config.toml
num_attention_heads = 2
num_key_value_heads = 2
head_dim = 32
norm_eps = 1e-05
positions = "rope"
qk_norm = false
optimizer = "muon_variant"
lr_mult_qkv = 0.4
warmup_steps = 200
decay_shape = "linear"
Each number is 500 + 40 x the weight over its row's rms, rounded and kept within 0 to 999. Layers, rows and columns count from 0. Numbers have three digits each. The size before them is the row's rms in percent of the matrix's.

# layer 6 MLP up, 256x64, rms 0.0706, rows 116-222, columns 0-63
083:528493484462549447582486529519522456480494533480507520492488519477581479446477549488511574503518551467473548573502473519484549432475516552437503429483613492526483447500485507470417475512457532
097:391534462537509456497503513497526466423539545522501540486452542508506559539534545488493441472529524527460508459430498552481465487499499511511475462448412483475567507567585530514528436525447492
095:484503544478449456556456537540457420501482511490548542482467471565466542546399472575493456474555487491486492498465445543524550450544514542501504515440533517469502529456528574535510457492523428
073:495490462506391471558467479546514411535552499530464535477573406474507600476498454531505506466527488509472544469518467526516488594503438483527467513503429501555513524472517500483456474492516505
106:466515556539422535542523429449432530496506529559598525486487557495458542464537538470480416469504437532493543512480445483527473494550472494510504543522492450433527531524575497465504505533480448
090:488538480526494532463466569494506496545490523455486538537477529564526466512545446488459485499426508532532451453496497459526492418512556601517499455510468446508442454460459588471448478548570500
104:425514464531439491509517444449466508521482505479545497474481501516505514584498499538498514465558470523528500504474501524521523457425575442515502404528454468555511423609549467520505519570473488
101:486515432456415479561524507488558449486590494464441476572504432547442501558491488516449585524523497553504451548517477568462467443465485522505508517476524544514480550515487510487448516529458491
100:498605479451553493530483514522466472512489520576523516448542519574521506421453475541504481574486402550527478472482477468579530448507463519447524504426489525487510505534482450525525493478437497
082:469542483480550468479525517485524479475512422543521525490508592543453520401497456485548447589491495559472514540554478474446482474497585525494425539501494471484482497551520439444524521480533457
116:501451410470511528502482498489456472460486512437525553534596481544500463465546508508507496526534500499487501554577484451522536556468570558515512465482461470522392572490481453485433510545519526
115:463503568441467502545442448443447481505487491553508585479479472537479468528533565525518416518548427452525538520538486546557511432491496546521498543527461483500498477528537485483549469493595463
091:430528543517461473526539471557504475443515525508488479480511507572526457480514541478563496450463498504528453434541511445554516441584457435442514496466521477513587520498528479507498557578429485
101:483503492499417470475446561537531467525519508584448470460458545529471508495539477544433493519555445487527536457458456507483518444562426531476453569550442531445557519529516478495555519519530471
100:479476534554487499528443462501517454523446576416517550468487461583606455485516472485502521526506516540537537503480464498560522448452567571494443452479474497466538429527513461508531503510454493
098:478540471466487542496514558492473442476527517585438474541512471556459589546495507460498550536503447539493608477467474474503505520498550488503465517440493524538436463490451459431473492576546502
079:424553500514453524465553479522505483523497458468536554459482500493533546500617563557489450498539452424442534538494502512495449480502533578498467498511525452442500449446531470541480481499518575
095:483445452538487491486544518528497443542508430508487563499574454470484472411485548559449478540517436490493487536503458506474477442507542537498435453545513561475502482492507557541622494527491488
098:441494470537507540505550477478547488534515527449494447514480560480563539451546550446517553598458507504527426464491449466466514448583462508515455482481522560436488482518478512489536501460454426
098:552473516461448480513523453467491483502584505534519491510455570535519555514484521472497514577505454509460487522415432450532522511556503449488493429483469405500511500473504567538495588560463524
094:448537495554491546508568433510405429483519487511499534467568430463512498519538547475468537463547486524520516534516535559446526510536506414481487495437537487466545450544505411513529489543517514
095:461490552542514500480570519485494428433471463424522536529565419526545527442510525463446505456504525530480526535523476516516508486467477497567513517557541542562467520520408444571509464476472463
091:520508518482531517469504413480525495479507517452568443501555439516553548433511462522507518511509514502524550487453486534566503602500510535490521519453527506516478487551382399467472494534484451
098:520501501567506496465551405389486509495503430570499503475487500507485502493534516501490533469569479405456508485526518544506535444421513505531487485544475461538526570504427538458510483526571486
096:575508432379531459527497499517492541519537520518575478514506522555484499508440461496483529480432484429423507495464486489510565444554502523505473521458521521496571563484529476464437499507564516
101:498516482498497469485486505450522551519561462550524527460525487511532525458420509517490479544536493388522542444548487523590491451370545544499505473472472513533504509571505526523444448495515481
077:440556546529463499472462503571552489454460510423547474450537440536470475473543489421530559494511546521537516458458450500539524481572530551468445496504512449502486509459485472512503422570530457
094:450461482500533480485469492503607474438498454458478524486555460521481424511540529540489502491591597439516478478528523572582513510519517480542483475479480453465465543482536423476517468543510483
092:464551501430505544511515528533472551427518479454560488464473468521602512488536434514517506513409499599461476501441484499479571541502526572517502506520446501547463524502497429504467455501521489
090:444469551568464586469464500537590445486478513466489517490530422502475472480526434483450513543503491532486507469482527499545475509528439546522409522536476539485502549500515516495552418508555427
096:515475500516506550513541482458484488445473493532512492534578467493486477510562512496515441517526458490455592552552457456508529464404448567476490503559540479525483532514418440497493447531592481
097:498504487478476490541534514521481506491503439535487517401525564426530581513497566430552567467468471481482500565497454495521569459527498497441487542518467509407528542501454433501558503494544494
087:456473486502514586530499531509478433483470449585503538552457482484501532492483540454550470491457482511589536457485481437478523435590507457529503507503438514528500536476517540574488522507438421
092:541479533525522504508555425452534493397484462461459527492526481518505460479448446535517582477477531533474536516498476524516556510556483529495476475518459491520579561539502417413464485538484572
112:479473492411454506489508589472529533455502513475481493526556454552530513506537446471427521503506499489423550468513485501517524504516482575481486446497425541509474559484546513507421487480616534
109:458482442504475503510495500530482465467499508581547496495504554486488517560553484455476534432523409438466533497470511513427505470535438533535542451566449466447512468481565530559501565563503548
116:447472552550471447476477506499493499511494476509476596418590493500476478455515610580506466484532433441443486513506490542558491466469509514469526530528467423504550533523509537480527478518474471
105:479501510500424541489451515453481532466482503401490469503525483491521452463482487507488548489562452505521590520552485520491533464495494491531459429602458460465557587526521520471466559532568488
109:495458496468455588539470424556497505446507509456503480477502500497559478480477485444514516545484524484502526487507482591573545485561506546453471474465521456438584549562463438531500426511474525
090:518490501520526466548517472512526500511520418450491491449544527460522500504565551441502496540569489453543500567505542486473552453451433522539530443544481397441481512463568522472432530489518545
098:474504444500501535458529531492582509583558474543500461459474518571488487474490535470552453537483429490492491506499517459468525442528555512508408434428515481488552509544572511573521448473476500
079:544478517491552550517459488526530471484476535476461472476513444557484433499448446508463598484499527526521432459427512566468581513568512514524553468501452547544528477481416490495530474437495496
090:471584497521578472477464493450510542490516514573528503474438501495444496482549465477503468514466563469505428498491554488519587421505513548486485430487512523563495533561489450473473550498460419
099:494523422493496447445461631532463506505490523529530496445498598550516495482500573506511476511527496476525489453420493536425501481582501474460515461532484494490553448513532556521495502478449472
111:450526397508572547505530516504474560514530506558553552471505466508492499497519531551452535508510472490495418434419462479440458385500546561520490479563501497530494475487491462506510468517490542
100:477496486509488536445505544468522506519496517551565521472514468543527461380505490543544531553452457481462491483467454519526485515565443522462483448489532595536461435537537494545547522500475406
108:533500506396460510536507545543512486442458491488523505509508504520540525551497456451474472499471522527459556537494489508508600468508445596504505506526502533479523600509505464475386470441541488
095:484536510527512460484528489486540472422453465441487485489512509486537501500530440479469478534527558542511631532498457530494483521457496598510554485537432484512407503579535498510433472526528490
092:542496506498519532510401503517518500547487422592533510488522474548464527508486515553495474527511502441503539424431514531599539451493490519489496503491462540406516421528497540531507485484483421
107:470441467533520560483559424474521481537521448592489436502528541500444512533486432519552461508427498406443464503466469499560550565492541564513497509486512507540497551513497494484497484430505488
094:413503508430502479541477588599481445568506446534493515500543485555454559516537495478475552444503513419526440487480461507488536453542493496494557512542466481476534500449531524501472429501502468
082:473506461519459623461472507459504502525502541501536452481500438589474560514509569492491454515541485421480548492510471537536519477438543552492503510483563403517468462530557511457490497504452490
102:477509491532570576470532539488497479537434541485528541486506485571541491478449464438530434496486478497529519540506473507553503493483524538597499517470497503465441422500487484475496407525521384
096:514561530509564431526549532488512486439448458522476514523491504507455490473521500410556530535455517512604536527493493491476479483553499544559546496472499480453421487519497437503473445524541401
108:525434488483477449501500490431515532440470457457436538470501500489482484484520560540532516519498519436517478577515476608534557485542546474461550522414533427515541543508451467509558508481542475
115:569491487462526478547510476507583450403456511479416472567576473528591483499513450513498502490524565475470551508440505501549534551480499528540496465523459462451501528488520498478443442529524477
112:469485493522484541474552508581534495514424457569480495461483442533446488476507452475440531464548475509545491510479471570523503464557498483492464459547526526554618537447465510449477463500547441
092:417488539525466476487468481492450517542476473409541532494581535504463467445547489469507521476464539560454536541543439454537488552506482604588498530515504493520470535499437494494536522486487444
087:509431524551490537459483453450495476509465480468524516463490474514466435526453525535525438457536430481497493508563495530549512481507450470555408473498503505509519511570529491532607576519584469
097:501553515493530489470516444468511512502513476525522554482471464515471467513511482496466506557511448550587448517458534524523522447516526456418480417473504516553585531460485469443528501575564401
097:531466491494481499506509475428511495505530480504506541527526490521482501474464517487445537454533523382511606504490567514577530485556453495476509541539411444502523532432471511456472537527583466
110:432526515471566580489493502456537462543463524525557443493449478577453468478447489493484488504516480496558558489466464457544497471573448532443435472479562520541498547525512520497521579522511437
100:535519488502500504549508526444520496388559486483472515551501497509572526512554457439626519397437547541497490507485497523487560523443492521490470445464517457542474489447506536474503481510482499
104:511518543497504541482532474441520535471540486436500501449483497535496416470568472436450475563535472519537464505494493506506510478534501518504465474629487433459511565472468445455493580501574480
110:490516485526441496483476499572510463458486473440591487528544430556475517488460483530508604496510475445448527508481457490504521592441510526569452567487521541533463500551445449479527481480523490
114:480525521466526502521474546509493505533511462461530492462475579495544422534483511438470512485502468484591442472465543492465527445615496477614512525487455513447507506486541499493521498466501402
098:486573477458471482461456440482527516533431485532498498422504428504463492550511533529485525565485511538483513523432497583416547522458559587490486426518522474534465492549520467555498518497537519
116:514541438521450523513481537533562528468553486503474484574482537529531403472579443417481536476402523547480568441475510493490540523518509501475521489520531439560510423489506508457499492519490509
076:432454527398525524489488481504488496507548490488563510476521460480607507503504500525518479501477424468550510528609474470521503414544556477509494445447535485477482510444541510432515492558481484
098:498452482492516543558522490514478462501522528514519529504445487585496552487428445469461515488427482490498521473497486524579498542577528608519481500502489481550495582444476440491394483476496486
093:562459521489518611543504505540493484527469467536477500546485511514458480469496532412517503504475481541534543472500408520496474512596439553501389485470478547474515437526495483563484506504490451
087:530541585547434574476484502510515525413542516573564535494520459470445498503450541434500542492518459473517479425507575496498563466487460520458492490478470517451545504536491465527487546548443474
102:466549526509507493545525433458504506495474487450489558476458459572475385463469491546539469566503474509516510525421460531482525510501536554482472519522579520520542565479489471530405562495490538
097:505564407466441443552530497511564478495547595486498542473460506499540486551472520491500489511495500529496460502408474495391476458515524515485516493582452462518553505528568451535529502525483510
104:517510492476500447541548562532473428477590507609415498511494507545467475529492441422518530486476532472544463522504519449509526482584529482496531499517453522478527511437493531471410548490495489
108:495559524551413387546564507513511483414493545512493547452555497505506475502463544483446501521536538527497454497518488537478567471456552440447496480452520423509471520515489498497546552540550499
098:466542481479501412504511508496489531505526440556442503477510513527547494480494525498448532478561459399551509546473560433518605477449542488489556474463563508504553547463449499512509481521434518
081:493579504511470464541496565467469513530527469521532543443528498500466459503491482518521457516458536525542585490517460558429477474484492504536472543416440461460429444575495546574507524482559462
112:471495442527579544457545512452437545442470460518538517512479495587459528556468516463511578456548467460510472517484472527537544466504493446446531406495462481519533480492547457552504507573481517
094:537531518466507493479523543457591568476489443503516517494476492542515480443462478490515416588503405493464491562544471570487542514457564501493463451446541505465550482529512488517461497528458432
106:454509447591501495500534458505502481461428482493483565607507464517525516474516523505566365537486507466478525517499489472622539499467510486509507442492480482487472496505529506519496514547437492
103:530568443447475562509529516511520493470487581441478494517545481505573441473486464470492511465508519486504560486512445532491520553446476610504499469553541528466460420493559427549501540488469510
090:493412487440454529493508542483469563549546429517484562466510554488451580453489525422517532518499458455472560536474478502502510495561467556485505522531467465479501574406511532484467529544493488
093:528429440514511547490481535509497404541466499496561502485486434540469473477492511526508453543458428493524554477515388524494448486501560547537537582492457495543533462562505455492555520515509480
124:501498469479501605508476502480438476531547461580550486440474469604495507525554474431505475503446517495460524501498481495452516476458439608487470475517518499485569532489578512528480487457501529
099:417621477425492484512512533488507564466489489463581497472508541512497491484474567484508520465536506534502524492490526518512538484455546559458475479461472518461495453539464465538604554502415490
110:459536480408468467523562578559481480460510505483531517510449492536510501569483420516458495543469491484531437538476470464547532507502547471558406464446481547530511515530542556516502497427452511
104:526552519541408488522513516565534427477501485506499480490467523495462547541560484446476461432528497467432516573467508560441482421524524519492435529527465434497543480475583514456523520505528538
122:526527495465418386539556568497476460478474537476484541477578523517531523540445495527501511512481508501484499524531409469527532523499556471567504513435505464544462522435496450505554536426521488
097:548449467512454596589502429500451518518551451478534509460522538484483563494514456514535552573536438480500555524510403465533479536473451514507524498430492509492526474496444476440504461516523495
076:470503505471534466518494477475478463400479450547555591541503443519494522474519582466493506442603475458503472503537546533505560428461455507503554526501549469528487516495527446555456538516473497
096:526496443558470476514505490434547508516548487541503493504542568463507484532513504466502481542455503471529409486473500569466513473545535511487478459492552403465503393488553520468575421525548494
080:494455515465494497463454487515447515438508429506549450512571452533527563544529561515520548479508520501481468478521512575451546435554449512489515490468450531422539483470478418536546541534567500
099:504487450540507582487510458424477481515531489447507535484545498497531578481519492444472481508606500466448502507471519542470510475497484473566498506570449510537573396510474534490499478416530544
090:488530522572492379483514499516550493489544447492495541455506544496447518492466533501496471452451499471542420496498482520552499513613491447496420489505539521543510519450520558503570505519428491
086:458553522483512518541503509514461481440551538565550414488469495547447520549448467490489518494499461459503496432382508529521517462602493444500469516448451497548554524513546491535498515469548493
097:543532465505522522537525561533585495508501496462523534470491506542533481457483483486530469532450475538399480545512463535512504502462499467565456397497569475460484434570531460514436449497561464
101:524498428542516569481547502475507520431551523517483469445503574564483455498449459501467492538489592460435484514522463555537540458468546514460510474469572483532486404517475510491466498488526569
076:514488519510488547425431566542523516559455470507503537539504507511496566450516472510518443510482461463395530429439488524519509458492519616549514525473498558470515499560511483476493437454472514
093:489542519488449520555520522473524444525481495593501406543499478474549524470449550446505554467546458456463507537513464510481497483477562549460503426461548504568514546486446487484512453529414538
084:487598485523473425524430512412541431441526464493549447505506491482486510498527473495485540460452554421574537498482555558470555533495525473526549535523527507525484487468469481565456510450504508
102:458614470493483503499503496508456433492516483609500482465480550520465503441468455528489518435524451423481514506496545558525491483499545509479509519454498525509565469502536432550545589504440481
107:490486475495475471472490533602557519468479513483534586462548499522536515454475547545507430481549525479481441449530436522522534513488496529497545411537503534429559444488530468520435450557488477
091:449435511530508481579510460471480438477457473475463553504515451476494460531611533499512433530529493492524552531510482457516464474548513505598524481458436431514511568445553526483487493552502474
100:478512525434415390534480523481456453482557489477563521454511519485493476534521594523487520453447481493559475396509482532523519480579480484567520520452476532540506488494515561492508491531522526
113:471509484545494548533521465472478460564602491543465582497545517552464531454487541501478443526500450485502505507508480494468431492425413621535513523488529477499491488479486569514510446520462490
087:531448513509504541546468531489491497532522500431479434529511533573492486461519457516530516524497517520506515554495476495504545548493510559487449489479571540522487494547450542381387442436512438
# layer 6 MLP down (transposed), 256x64, rms 0.0627, rows 116-222, columns 0-63
085:532504570489504514502473579505443462522537403505516482467496434530412566557488469487502494507462549521468528545523504562506424487530452523469437525533470558455519516474436541446497476522554513
107:394520461543532431486535505497547440455545493528540505516483480546485552571494520488504479443494506479457508444493518581453510470504484542539515490397418495485505497543585521493537449533506518
087:516445514497450578500475433549541510502517562524443531509516517519419600478472487470464514467532509450529490509479519494449405421493492551493479525560446505510472532445528555525495576531514505
083:508523542513555483484550540464427532484457431483497503515477562490562463453490453505544503491564509494543421547567566464519530437485538466474494437504566551423493508438446491496548477512503520
107:478488547536508479550481519499479497495560499542520514523477529562487572508505428489442467419433486567589572458418480443517489488467480502523520518545429468434516512565510475493493516502540447
084:494465508414537493533496417459507568489506467482508569479499503441514432492499429498545495553474497457465418525473497523518500450493545524526525461539556609442502538537533478507506545575503491
103:485508469487413478556491461471584508510455515470508462459510527445480531558466551524520520534490490510515501531460485513525550543445522499423546521445473558578473458521579441518494502538500397
109:526522582497502517433513547517424524531477472497557485467467540448564539448580510495492473521451494465551552455436552442485533564469543488515496453530470441494531467451492444449520539479544522
113:477504507509497536494513489529551541577497552475512572495468509462514510512492502478502541530441584380485501467443430523433493525465527410496424514566531507447486509462485537513479571508517473
103:519542584588454514505488514487479570456497565498453517476476463466485518587542528483537447460489474469523523496448557518515531479460533443411599477530542467479450499486435496527516468499501494
096:532500411529453479514489571492536454570441468473485483475489429524510529570515510518461506588460476530506531469585421501489508498539505428520425493480556505528502518512529475489486562536430485
129:493504604427547534521504465485467517499479599469483515511507474525497474519528515514540423490581497478542526511532537511491525520459475460465457525527435478512468404577503522488502463403547476
085:512573491501524544549523492500462517540504461461512517464456409473506517490539533558467510548530454508487555490455501554489480591455486519483577446509430418446429555508480543522469452498536481
098:584560550507522501533434437469450553491448493469466523490481478518479530526500554497514596469472538410523465525466524501470485541500484491514511493429543448502474506440504507582574470458466555
108:472468489521461509465481403482501442496421510488537533532533508522516518529428486463567505553481398493545467512472458527539569491439528546508587413485543532513543490530519524461540484486522513
093:564578522490475510481483485460488460563542512574473451538494421625490583479536464491560555522513450531511536486410453448506497516483498480464486518445486539479506513498468461487475503464480519
072:534500527495504405529424466538467489525462450527490479542535456553578514535477463508494490427482533501561443458484611511542534473476534473550525432522515527433518491518483513552452463489524460
081:509520570470418526439505507488469500488515583512466475517472504489490493585528456522469583536527450531526539495429563523546514466517458437509543517531542401487471523527475470491480560460479440
108:487499533527474519539456552578467515432439525525465530467476503547492463522501476481536440551479492396518489459480474489491467565551494497423555517518531548469561483446514440573473469547559487
105:527515568498462452559516483493557475464463408484522515519525456428540432541510584466507530511491498425510461474556483524543486482492477504441486441440463523520554548550499468510494461555499580
114:518523495539429526426517450514427492462497462560498514488500548489490419537534484490445494440480542550512528495519556500566468433566518503548499586451463442556482511485464492589516496473481489
082:488449511524472533496432511488528494476479504550455533488501513421442482554518556493539513558494565541546513455481481503494468535535536502511373509435470430464492455509547556508535478512569575
082:421571472579526547513545517453455508536559435526476555466512516463526523442499459523483508520533506469481506515503531514374446492489474436476487492428451464515504473539507556531540559525507532
076:516457545528516514438471453522519521479501486494489502518576526564507488476462563494472479476554468466473446489456436479466508551439496534391516481562579578508509543529532560445516428502496517
117:488605464493478464534484590502618474441469486529505438453507461568541491532514496449500487452495492510502520523557508492540429547448498521526502430512566520521505483501517434451486484471511452
113:485510453560517500586508514486496509445502543492493516500519553532509424567465545449547582441473491544436449526560555494420435476530466454453479517481449525558513522486496504458527441481485519
071:458614516494433515470469465513560491464460477453498506487597510509444495508512465467482527500503547502483548491449424491527526488568498600552482513510526438499526505498506496398486528547518462
067:520491460482515500469493534500546405519500442515525549478541497583522498509419493501449531553561463509495540508471496480496527526464508544524453499537487489465450465529535456451462547605485385
103:542464508551502498534460434545480468505482478508391542564542483453490463463482516537487560471502516469553449487482504447464458471480474438609522485472488523448571518526566541497516525498548553
116:504498453490546438538505500454400542510543503533526501490466580488531501541476557504570539396543521448513490526514483527503529492484481467474583452447524495525473430499471461483475568475440544
099:516531484520545464515514510527393465504537516515504539464437448563508511558494472456467566452461533509590484494468525505471516497521490469515577490447432516430448458550511583535492486468553493
102:459486467471550540534482566490458575469425418459499483516502530488495496524570434494439451453483487540524548484556519565487476560531522565472523500466472546495461498488510463463440497540509592
098:503527495546573480507499511487403509488504452493538393503471515527474459518502440457481495519514475477514458486518530543488517599441553499427572495484620491469545455505491489484500463532524534
083:489482548487504528511495517484549559573499523471452426454544516508483504506456526481545574529529439459478532501575459508492409556470429538452479409535488530473483465550517526520446564469514504
106:480471441422483561444470553539423467443498515514504533516500421527498445459503449548503521510554527553506471492468482483618512482496536511559473430526502494528549540530454468475474492546542537
088:545500435512477450501459474524486552533504455497456466496495554584504499416504461481481529518453525478504488477510479485532430422532557496504507547503511497578579598521488595480461441488507498
112:453463464525513528487526522501497497513445503457431605456562527444484471486479538496482578523543422430494473487526487518524435512517505507464592556566501490526550544526489486494556457485441460
103:460513468454486515503502539505467457437441459494464511441558528488471413544460462515461467520463535524540518522533483525493585469491594502485524531454546461447548510511507451532521564477600533
110:486393439446464515522514471522520524560515521446494489568516511477547509536483464483499421510536508449468539508484416564533495490537486598488502549533431484484581445558537483499487497509474491
069:548486542568464473489462489519436477529513533423502512480552548472489509480431423573476566490527514499521496439467488542442519495560512500480558563430495469513478430526497544557563472479520451
104:491507511467451497577522491434508502415461541544442497489562553504454536540490522450473467521480495552517542486509515482441496514508528426472471507516519468528468452426500543427605557554538519
087:491561508456516454520444525574478497480536510455473511500461533467472508503520592524482411498547454547512587493577504483499448490398517488565495503469469472464495589506515453511499483562493508
104:556552507543516479483475404461488473529517494555543584569409567478489455552523489459525488507541494443530464464508508534480550427481490539527526551466512514509492446482514537483513445472411501
091:458564549524445475432531521525513397465467501470481466496520492482435502520468565475522557485495515494502472584552490508446395510519553575553540449510504515517478476459505519465528541555525477
103:349480435398559498526587525494474504514455527536533561564523501448551550505462495503513517477533547505481491472521543485479522453513519517480531470492504468487476505482512484537427507437530512
103:548599515577514500561459497527529427484522566468497502465497522569460492522481468474486512474480466607505504514480491488456461485502521489435509515495545503521487480605432425489488462444534472
111:548464513497494486543441562552464466470498548620445514507512399553499481508519503488465522496496488524583506526491564465477443513466465505552508523500470485430549539404492504498486462547473487
108:526551461432437493434538509458536507524572540501465523502421463471566556455529574574501511488516467532528469467471447473440468538544525392518532510522473488481512527491449544518483536498488513
085:386523479503546472545520482425541535435548573505516521517477495503515522547468531454477484465433483521455458452535473511425484490510467470547444519540502445580533513563528519537551452514521502
094:475516502482499553542564503466435489491474586545467552486494499507543457446538512535447533461513467547501489505525530543410437492542476491560470447580464549489482515437453490444563473522456542
091:458495494443482456519470534554522494509519448520474523497591514500457582504559476461490588467486551424539472494463466503466507486575477542530541554532437489506553511421505530479502433526468447
086:409499440509464628492516516508508491540551437494542465479519487567439513505453532531483478542537477437492562459488501510508506465465483545516514439472549481505559433531568519441515516508451492
111:494525557490562472505497460479483486545460504482554461492459459583527497421500455480496419520569445519520488619486481523525533557526515462574467547462501479519506485497519472497447450463566460
146:501539530507510577533464535515388525412501538446484504453495511510507530508561528500544483451520541488533485492465497517454466519508466477424597423477505472470482542586472513548488443517542487
082:495457443484539412493530464478494562490472498491451452585491516472510454461505490487519544460540460482522527532515529467540533465502538469448534488519450532456542540564455520579629528459491513
103:482488446508445585475529522550500533428470431494463477537526487546498521463446468532491530493551499484543596478531494518476459536503533507448433558564457545414521480535455568498519488491455485
121:470479496486470528459573473549561551515462469567489436472470500555486487508518495481433460458511488536543454575501415546511511480532508461450476491544470598575558520441471513450493522534478495
093:551519401500516545514463509501554475413450507553471452497505505492476508531442575573512510502476452466572537471451485558479479509530494441451505446433524519531536529499566438511486489550547489
114:529572478452510523531487533554514516508549524526450489495529503451498586529537439436483534540490553495496484483451546467442528533491481551492599526492505539480476482433479506454392458460437515
086:448499491505456483467576436479577485486557515516491458520508508483481487528478516461493509536460474499538474528504443551525521477511576465417440504494521541568576514497516484402512491586538422
091:506431481526527468461564473540485418503495500522534563468497483446482500469471589520562517484489504532541511449514507537458495527533491518508495595486468459453488550582504492495533416410434506
107:512473487417542479540428541481531528533429371502562548540481481522501566478490493533493572518569499500513468491500541454513479572476490492446480476515509468470559491516484466536488524416528528
099:420542446547483547498432511553460478519505468522565452563492542442456494576424412493459568537527522503461526483535466498533495451522451465519542565478501540552478515543514471513485492459510505
085:496514512471490505487556452453476536469510440503479510472511514480449446539555498424464542542529500528564484547456448524467593444557504541509487511563522430485529506521490431445449569527568470
087:521561572435474494460454542465426500467498505475522464500517465516526555502510482536483599574525467524462456449518466485495546551479467571504547531487507430484515492487555437434458534480538560
103:427474521433529458428524492578545518592511520507549478470520551458592496500542501499460487564496501451558451502483510474527496432573436495519485509520495485468449460442531535454534509483532491
112:589549578490435486541473588491477498505501572459461495478492487542535525407488454523554487457470476474519527502542515530467531532476458465542414447496532440447498504464474509567459504522520495
102:481495480542413574492483517565507553517520468504467532546478420520533492476529442407527511491436512527458502498505442465534533496517486438489560475490519499518501527464501456496413587496560566
072:487485575464585530428484506536480559525490571484492501499486463493493554488406509588494452479494551584489596451497520533500467508466477461451490476462464500549471451483500482561548475495490499
105:468455482479539485541513456563430502478482390435461520505493487458523442526532502530513519556497508443517460575450422485488544492537482476510505506493538509523488494587524513590476476567503566
126:430415452496561531473552545512428520466465556461512525487524554470530490467507486510466502500480544455485532557427525527567547574495497523422599508497501482501452468472521560460482493500506463
088:486483469471500463524530501499499474604434509469443430470463465596605512494538410560492508511514473481495552517504511507506425545506501561561520490583479469533488520490516452478485483509470498
095:558503554456449469473478483482491504532459615501570452468541463478465511493506453508537468532490514554492556508430508593471445525514456524570521457506583497520418480459530467488492490494498470
092:506479455510533546452490534536435487454517513423521389468541529519508535459492556496501519469473425489485491473551488507558475520462553491515535493422556550525430505550531528423546483495561515
100:586500434530511508492456566490462535542507465492525505515556482458434549539547458512513485444524475533455476440469513466514474431548448481487431515466544544477520454527466557539606540504483516
127:484347488554512487483525511484486472527457505582498502539485546532439473474546529464464530507492487515589434499497497431512574462497529527460539490449504484494519449454502520477581533521529515
099:484430465544567451465529554500472442554507547473439399542514505493526517521448513457544546566502479480556472500553443472520498456495566512445514555461503541461539472505506525428548489474522481
100:465527445450499480557523475451428500514536512468441489519465426538519496439457489542427561530550438535615540538502554499505463546533478452513485538530471456464494498475581511492528495528513495
080:481505430483557547468502541482533549430451454514534534522470470498484506523522531555529468489460439525486432519479514501584528449509540489467436422549490543531604508461537468509527439479533460
118:498522490506554499517435505461559482535524566513460451476536489479418513502453525479551467419492499469541467477535545460532455525513518491509552486518602385539476467534487426532513489495558528
101:507505558503502514494529524475568474496524407481515514495510472466495529531410508556516487497595539511508523426536522488531507500476500553510462471435472496560481516393582489521420521472512433
101:519454540522518477564447457465484518499515415509502465429548501475452567443513541527460543503487466465508493496602568510489478451574402544512483539489480489566479504525447513493512482565487499
088:465563507497520495464446479509504442450470483506516518522463569482521419580499450563551513539535549513537516494468550496558491526439510410507542417476469517534511532547453514443482486457462560
090:483544573461584498519570465490444496551523470489559505516477503500539468478474489544466491406505467491493585547488516515579555526517490504463543492434464493413463450544477476460537489527446490
113:505456455540504511462445485517516554484523489566480533487550476470491500458434528462582457532550488516556452461561489484483453508473538603464473507481511459507529454555536412443509542569505464
090:484449553537492527505574501507480519472504402578474539498489415448534467523529409480483591513494520484509453501509459542526471500440520473510471535489562493465468519467533546599463488504516469
102:526536514431494459573501594516520484453433476467488516554482467480445498527501452575489538550451532487454444513517516501501511552472504565591491429488533491517496487527460550534517491494463405
094:482567517475456524533538529543565449519466486479537451450500527550432491496506541504477485493522485564461583508418517568486499508528444490535534521489438393496527527472539532463467419471474503
111:520517458518420463512580475516458500407515551514464504510524519555470516447451518500530526488490526528484524514522451432502569453471612493483540541457471517556496527424492419517487536528463509
093:503511540503450471399493453485496448503496483506562510531570509496494478496520431521494538499401513582482524529534472452474511539556487418499572489465493545443541471473502507556497550450509575
076:481514561520428496463507491492557476573571567419524525514501449498521446549501500596499481508535571548501431455463453538451397501479469478569515477518506467469483487498484510512507507503518543
096:477616493475506496514537485428562548429517527493535518512559501546482519519499491478519490546517426518503453470450465489516455458537480516535438489527559441475537432528536551542539435477479428
107:476528499534544445504515508509548504570478540504475530499468506463459435441476488471544511433490483524425465551509462480522440487531554518538450540459505521620488551558565493486454473462427526
101:528450576461477507470520473528460465534531516437513495446475547481579528487590478519511456504556544452433518499492472496561501557544511465488571499564448519521492482439502529411434487470495512
090:551515480479477545484473538491444533491489507532462488508470395477564508525571453511564522582535557481480586495458509489441452513434558540520531504473433458500482537490463434468476509531541522
094:493607480492466473504487487510542493486500498485566577408430491533474515556498447485450520511485500531483542501465496485507573470626424477537436488512492467501530451516528506466543502471542469
138:553515515505507528537467513432504407499469526526541465503499484485501482461459422446478444464480448519554506552487533520515554588556505469517488517502525490448488504429522508565518446443597559
093:528443514531502509479489459549496585454502504503536375497570529495444528478485518459534551460444499469534490540439506453479490456524457495504472492532584550481491508594506512498574520493456458
090:458503470457490480524576458433466478445559565527539486469477501546520466537521570488513493455530550528552517515616507477486471495499485433469481518489564487531483485388497457534536459540478476
092:525543561529469473428411550487557535501515436563497458542471438468524401487526505528497483464513438542448487536476503490476476463521567465498531486567496489533525552567508446533513470496465544
100:507433517517544518462497533520498563510461561527496592517538483542585449471458472536531453507579511519455412492507478447500437436477521492453461502481458554463581495523470521474502484543540479
102:486545528484543490506483529474486540534463485443492538484506422564548496527492532408508444563514561595490471396451514485446524513486547500525478493454523490459458564462474469521514483472575510
119:535582503462586541468459460499472497522467627511448490478478489521511487473498477427566476479495504464528489467491584496474509544518457456519512463528462420486508540437519484596497523521488505
087:511542504533467512507541540462538438537494418442441574515501489518441510427571466551491497481536555463476479596496469519517486437491552514546509524472466466440492566545444538472459512485486519
083:461513495487408397465483496495455450467555552568476541487486494458465540539500525477447560477437500471563503491508440535472557569522502483490497558483558478563431500560511522503556515494500497
100:536473497487524415557509539478523463475502530521509542452517518550521559463436503473503484507523531502516487464496475472445450599485491432493493550615556400525536521499443441495506473488540510
094:534512612495498503475461486479579484568476450482542509499436485456451480541525484573544481502530507557454445508506526484514459518522452519485472428451539548439478517485607535451502464486488514